Part of a small language model's weights.
Size: 8 layers, width 256, MLP 1024 GELU, 7.89M parameters.
Architecture: LayerNorm before each block, rotary positions, biases, untied embeddings, attention and MLP in parallel.
Training: 472M tokens, 7197 steps.
Each number is 500 + 50 x the weight over its row's rms, rounded and kept within 0 to 999. Layers, rows and columns count from 0. Numbers have three digits each. The size before them is the row's rms in percent of the matrix's.

# layer 3 attention query, 192x256, rms 0.103, rows 104-127, columns 0-127
091:490537497425576433534479511539536534582473479539507561520542509481453392520566468530486481441536503561494524444523527577450448543485475522559536446466510421534510441520479452459476454550564588559597503611418584578571512399503429434542477410457518460446558482496495460509539439536493551544496465454502514484502510501462535522502515547466538614526493600504569485550479473578457594508524
089:484446554582476508460610503488486536570497448482459513492465508479426448581530514550543550538457455634527386567518493458506446568459596460433580489454415677433508536535449542548434446490475523536439537558620571429459562548474464485478537438454484456409559607514485437491532551548510546539475497592519497504494469437526452522446434354514539538458404452419432500490483539593516465465526
099:470523568551432478545439511489518487403460432466489507490495451517520497522423575596413529566483438451504458493552572516534448494524496436614464515573494566475422453484563593435528576622506410525497523536402490463503527499507412557430558435539505545503537468474501417505522491444554469408476534614458490509485476488507511557503513550451491529474592498561538449581513508511625435529443
097:483522576515500531445536491485419514535567524407440508525543493478414462410432470428627555550542485468397398551515511390534496548603473481485490453568517516476558555493503496499497380525519434551408507427541413489378482507548548502448544623592566467533553493499444468404470529488552570470484416472466549550470446520479432542507616490450471512401489470477518504427526568569578452527431
098:522393496599510514580552503499509462496512484408522523481475560481443510483581512564512573588494548498564422469448417479523528586525477378477442504543411516543532426528489466412472513530513480569497564501472570524459597427469384557509457496560535567533478539536478510435404505381510426563492566420515500504508520430489506548595494546503601448414405531459489476449480578497527480502587
096:506483519452504562495534550443537482527447515529542501519477503543560430516607590467524471525513470528528541485579542451465524446525504443573392560430463428509532604502423534552561575545503479456574499527483523477528565475484431523537507510454554472428507454564507456528451488539476446455444475531393525466526432551513567492622528469351488459564535678531436531479478528503515506493549
095:441487517501549501485452557500503564478536440484429479445475474444517522448473523609570473458503482529594535460478511430462526556552520544425520550429502551541527496466505490484543514426500460550473465568398510487456452424602491564475468513525563552476471494489490460493626589588538487612537465434482440388501539487457504478494401486459393488526602595499405595505508585471494470529544
092:548562501519497444421485475507508497507432455479526537541498589524437613409498459448400455540497456460491523514543571406474532509479536493496494454434445537399407481472485511509453483524463541543482500502626579505541476444559486479466429478521500555504516455572462522496584550537467510474548455521521529506543523416459400594564419510456502599576485461535580421454483505459483491483487
093:507474417483550473467505506431576443434468471475490561570539515474542507470533461553454596537516578468513540498390432451634434467566487538494506533469492499550428530500541494534562480610480476499608517476431522545494445521472456527528501558508471476469455543495487592481520472445458480492496493399515489494404487570468532436500520462489503611557576487465452450468489474429522594538515
093:533500567576501514479530514485464510483483462484514546492499488507553507488538479473401541452566514567495392388607444421470554454470460515435503535520492510471536605550598507508477564451565554509361498497499390552561506500445496503380424501444521533573513522542446547464489526482459553521437514542538516456567485478543516534519553432469442541464427519563495509510488462518511524435494
095:489549449487507482541530496450511486513476540578477592413459519524466396689524525520460426512523476499492470490493475466517472462475533433451536490482530542455487560525597447533454476498519529483490506421508448496523521527507472538522530525483488517498396489596554503458455517470585515504486546496468455401539485419509488448616402488570482504440555594530557440456507417446550577594473
089:473527518523511447540535511617515541423423479409512533523493433577604486459542466593502481459485497491571367495488553480486450426466495468504486442493580619548508506480545446521481464452626403550426482522472460550604557512528514440503579497472437466507520511506526491506643481592469485538486452365391520387534501487520491485558452560473546454524510550454507608446470604507442522516560
095:402419500593534510496508515484474482374424534522583454515454467513466448583504544546486443455505565458465453455477549424496618460465451434496449414452470437454603539454414409486449517443470543522459587447461486550557543330422529572522536507499502518523555486478398453493430487616493546462578490425500479600477538498524415487511452526442464440526498531478507516510491469498553522502558
095:476499545456540571610480525412519552501541472442543595497508436550527492393423513527474594502411491454448565595568527482548516435577552487515486482573410577516448479490502518447441588493536506452434490471494497450559372552533469515505533434560416465548531541542527438472543536473483468462485462463616546541490508522485491407462495516516535432479503537531569555518475556465584541699576
095:528523520480530491587429419458455566490528519418502526534464492523472596491470471442403486527509520589447487465482422534530461454520514443535439544577507570463503594494480512527517448532538501597487575540456375438490507444439532602476487492483514540400519481517375452500451437424466433475498542446427509564557529536481467560500407501518432476494504625475533420469447424513456517538446
095:523499507512540489489452574459466463514520501559594490425498466482446485550503490424489528526570519609469530431540535625476499488476487478542490503455528494436535589515417329493479534447525435375526480442573485445488441550537568499533482530452399476466510473535475428536552560571510560448550510523499512567485508484521479546494505479514520506401537467479578506514499474389509587466552
090:520557401531519491538455475492460497450445527463469577554458459530497487432492468491419491547496401549495617549474543549429422505492487601519477575508442605502458554520533494447422558472462424481504583423577477432515455498475514506425477492544498455450495529482476479469465532495489480500555488515415532482534511554530619607526448529595532590502491540571532451426547377582440465444527
091:504513532470479561575454565431518451504569468508485443520463460503476525561497526449491503583500533501463588470403619437539479415494473498512510547488546429450455502497456501532449434503479508518553492555418548501529575483535596485495461541621529463492539592505530645515564509426480516453533513456562508525611542593503509508484492581569501429351484599431534523401499546548480536534449
093:561380490555539495507427512555370525498456483536516579552479516448470494487407479405466452520437593444478498492546516514544604498460494553529537512524507623547386565504409528474519541469595448510476510513495500402435495500507619555502497446482473476502463503510499548530478516490475550471631480450496480468504564524523435496407510465463481541489541532583580548495530529550467515580520
096:516522489457472501472396546433527588551495523462468474493525506452526504521527489594491417473452483567480454451467444507479579540529474522602482487501557484508578425510551493481506416475458484464516500480527521455553558526455528490534458478417554479528501427542410581538550512397514573423498512487394446416482395456508492482581490495491484529474516548577560492471472481518569439496478
096:470526431493484445520481468511511451487569523464549582486577499419452605489438502497566523363476514495451565453614592507498488374548494507528612534538609409524543452499443563531399517451516416504520481430484533531415514466634500494494399509562472476453376443479540426498538555516424496420514472484523456560509511493502508475557522594539488541516544488509547449534464423591469446452595
097:503485508437523449454608502564493484467543471563518507470501509466412557474522539452566525593412469556494397532472430505501446564505512491448508365515500425472434506486464490539523633505567453457509498439467496483508453520383377531484556545519431496491471574539517488480530494551400464468532564525532501522488463524499382496544561567433508579482480524505446512435517463455572548507362
095:576506483477398509514533456527489493548580386493480572441523506516515397558466512502545434552560596500522540440560572415451495409540514453452508556529538624487516452485457436603538573472564513585567471540478458454503437465447417481463507539474553525544469519571436534478442551583486425460525531523457515586487489499540570433448532465518540542547548426461490530428521503499515422518486
093:458611445520454507400490503493472438469525548473557406469477472619493482508405533437441468477531543616519505456619625480541406467531439499493543451553459449452534456466374519514611478420487507466454463504533520510550546489517545511436489488493528511532629453548386524463497558451465528509459554456522422547554438547482545473419512498531520441409456527532515529535535515464488515447499
# layer 3 attention key, 192x256, rms 0.102, rows 104-127, columns 0-127
086:486510489476468486486454496498535441546517511432506481534604629584537575580530515510445392604430501513459471477561488467540482447501493451548555547455538568484437455446596567466576531455520435514490451551581573527488491429592426508488442509535456534487439456512578484493506510448530481544616536588488409425465492457621588538571407484491488521574411526483436531445487486475487436386545
096:465550498449545428535481478490521464492456459391550550451552595556551560486448599485462511422565472450464517413569452531507501480496396472563498461565417423564542599535533456532621537507537510556527489544461521527618513466519380443533471403525583454458494476550524537453505448560470501455560487394446435437522445469474537499530525454526471487584510449597639467559420422523500532467472
088:571404483502524537566552472429504577533591484532433500444528510480513401591478487521443533490518456501514559534411458515478471556470459541430477438495420426542429565538504498525464574415537539445470546511488507533595500564408562490510534590526414466529535549468431536542443492558459547578498494529484431596453521569476472466527579506472491455520479553473485495465528557500382509475440
099:545525485456507511530626535519576446514511461564493507463429484449498508544472564481474469515493543590578475511529437541590356538528460441449471430580389475475472562542515496516424644504536573422452562514457459495526529509471516463540508441511480473420459508556436410559381523501478492524522550414522460547553501507433461581532466510549437559567629581550551490489519467484492543503474
099:591517462514424522528563506476531524482572537543440537501426486443490396570384542485516399492510538542450481525571513514511570520541468478550629528535545443468592546493593478577601546429454434383436495508365546538508409499508488502544529587572569511456577513479534472470498485532483533412491468491493417511545467523491408525388482478504399535513515445469539511518511375477506465479405
097:532608427491544484539468483550499427508590481514470569468532511567376464638482486495550476495510527424466410400442591571522503489492547444492625428481517448437429430537514492515484478525611476495543506425599594472572374420448472507418542422444459523464444424519524495471533489543528447467564497547554521467453482411491510542483397553509547545426433472494501472479508501497549440440449
092:505536543447511478438552522449491528575426443483468511517469497489472622579453484487557501486558551472457436496502429500553366504409559479475468436520487473491534544505450611547518470515541462514567503501489496555439512478451449486462513561515487525500477443524525561514584466521483443480467498518495469443475542429510523446495549470502568539521598402527443496516465391548408422516417
094:425527411474482431589477444552457455452495460546461594521535498463475442563515578513532466484467467547468528540538534511544456467540499461476606489438527457507505424528446580604507500567553563512459470521492489518519466521565376534473499484490507496433420488544490550428487443483495465485489542473608439435468448479583603450537618432569516499536478487465533523506534490553581550456498
089:549535539496519388561490600584493460521570488564449527543482544400442504469525506507540453487446472508458516446539482509483554488483525457469524462428581438496532594410534502492492457379468321477467491502484487531432555424555476474527440575466503548545394461440510438445477551517515486481525491490550504561420472464509481579486601513575569512505483491456566582545475608536504465522517
090:501427529488490643514455408477478458487516553471556474541440429501535526425448544469512472476450455589586469562511500434572503462581476555611511598568522447517500480489502377541574481461486424415485456476551546561460489487473526554529588522516516515553468603454415560505457477434524448471551444491507517487487528495369475515557448523498568482466464523523508495519530454475609465537629
091:496520469556576591625535497488483467523521490429465422511562526539593546519544496457460561559588480453418506445525427548495553512554489466528399513525546484462430484427452518514561560464466471521385605506529544479498429458489487449444543534581480485492578551455457560381541491451433486516477486492593525514442468568518523588440531515493465440497377536515471474458477465460444505488384
098:488532439462397528517499520547412552491515465530541509500544575486436492467551547512487477444548473461523549481529522481534540520366527559488533631462502543516486508441418506438599570459504516391573540431603560484497457458495583545494502468418523481540470450536426515458571433442450533515553490604494491561399487482491477415511521504434547570483426453550480500521503413475453447510447
096:471547490441457517609509564560534467542546458509516582469524512511567457513459440465429591488562520486514579547501419569454476563369507490472459467567501556513481604562506533631552478580579495469421522576462445473454348514407561502541429529435464499472536503517506475487480472431565489540480520555549590572589528531526425453453546496485474520493525478545493537457501476492527522500363
099:479510444479566473517534540500451493550435480516453455558464507625512471526418534480506511595533367480515542469525502530572517497490379550505397441528503432514548487492498404549482473571498455449466544506551466521559547478465553581605543549419525559548522634470431501519445434444616518477577494595575496466509465548562529524523528573565537444509455485488531545585516473542490524522473
094:399598537487479526554516513528456453498529606507550450447491564457528502509516437519492648456466521447533467545524551457535512493551369532475536451529543485508542545506559443589548605479427558476423484499514418652499515540440475532559524566434506431532458507452510465520504492454469529471463517486579534550447450526497565490517546531563536502574458483539503477523443610480501543481490
096:543447516453467452506555486436471533522475548436515486479469520474521608485567522551553447575474504487564475584552562537468531486527399543502540457523451627601532439521437563480492489451512574523491559463483503428475547543459593517506534354548523426545574495515478537479476586535532535510588527482468493489422429542542538434448402439455468412397472481424461480395516423462531524454386
088:487441473565492532528478504467483515514547573493518492417538461491652497584544516562641542523549525500474384530577547507534516487490534556454500483469494478476534493466428454477482520504464571491508545564460500466490449448447492630509554521582400464455483509512483524515459548437508487588523476474477506496372423563459456559483481563539489503478464519447475494519448498459407558457486
098:485543521533576538585528513526413504490529519566525376575445491407486508424502528495513491521580506513595378478529422477500509507505476421493500390497460548536597462490558480421549519530439571517453488454506441535454472536513604583590555522426463515545546560497493420524374419534477528454517508433493465490537536576514545497534489522504495474456431550590489585568406529427500511453570
092:499560522530496589501588429471500506501504544476424474481464501521532613515547421507516517546517451513550475497562459439575476500531500492486428513459547458441493496496602519407559518527470527568486521463514500492380565497440460491451593461551500497507500488497418558457465566496501578481408466445599581505505501510413487514447353535586500456513504517488585459441487525442444515438544
093:459441558470599470544539466587454529511441467441533527471554511573483509520483530492462409467442470552526546463432566467395475483365442517473596533460553519518522458500471466477550548465458475466570540526535561493601497472523465516532505438389402513498478450540506472406578351521479489504434514526501530463442400490461575496545492418514438553490523530538523493558511449417499595532554
087:557558508401472461518516510474473569562442496538549461507533537522471517482532485521530423492491420505531495554515490533533400516605490481571616394407488463488628467532431469480505503491473458499601562520502504523487571520575458487491389535502402470364540531461577439502476450498515576518431495511478528472501482500528555470471419517578467549568566498497456474523530546497432432494480
095:519489428467474580470560572441520565510474521523453489520498506604441495479395524533506543457563488381547576464501511488474622442512620495467469541496441647474444531426579405483515501469533531510521478523543437435408529430438615540546565533432476381432627539525505585538590457523519489484542505496456585498459528478544509470441454581547524557525423517510518463473515508529570502591542
099:447502488609441546542468477534436432448489479491410568534504440497450582534483508509482503449527432484468535528525523463497453594557508471600494470446438496486494639564510517500521522486478540450478596497430521468520592507480536382491580486531486372500516456517527597527506453530424488509585511493500482372617483466489532557388532419456468416515388458448543479504529534528534578484492
099:473531489425462444676455545490554523470468508426479486460479417581523541579511521524516504442454533498578518528452470540457578514498456457505488526486534501569622496548527539479454467534407473530581459486510479456444520520579460492479514439437524573537526446517562449645501384463555472497436526384498515418481569395480487479527545511479450473536542507502501546538468526550504470534528
# layer 3 attention value, 192x256, rms 0.0703, rows 96-97, columns 0-127
111:494492498516481454510464505511482572555473490542493547571554420543591506501483577507478548414537533413443624477602524506511503501586515517477521486568515495471550534554530511401578475482513481436476442468521507502529452475592538476482388560511561484559547453522534573544478511461432555549418465578499494438519453507488518581498611512468544515568488474394491414499496529473452555516455
110:485505552559437596496558441497546495434528472507503519524517487453529521365547471554524495489534553531392488452503442537562523397577497433501544448473513516505474474507461512525476543458457455492498417456628535518588529504521588544491502491484473433439538507614443551570473542356432559552556545540508501552569484472487600445551468480504383572512534482471548564464541512454530461473553
# layer 3 attention output (transposed), 192x256, rms 0.076, rows 96, columns 0-127
110:499417548517460552495475559504488476548495494501525566581411472541419414423479502535527516537562549460445436396490431547453505507526367507543530548540572519585494515529500505540523527483538506533491473550521480538553507456500503377407513564512578426476569528582469438476563500388529440505561469478445466485563427504390462501419427515472482452517475495446511485476355544609457524425501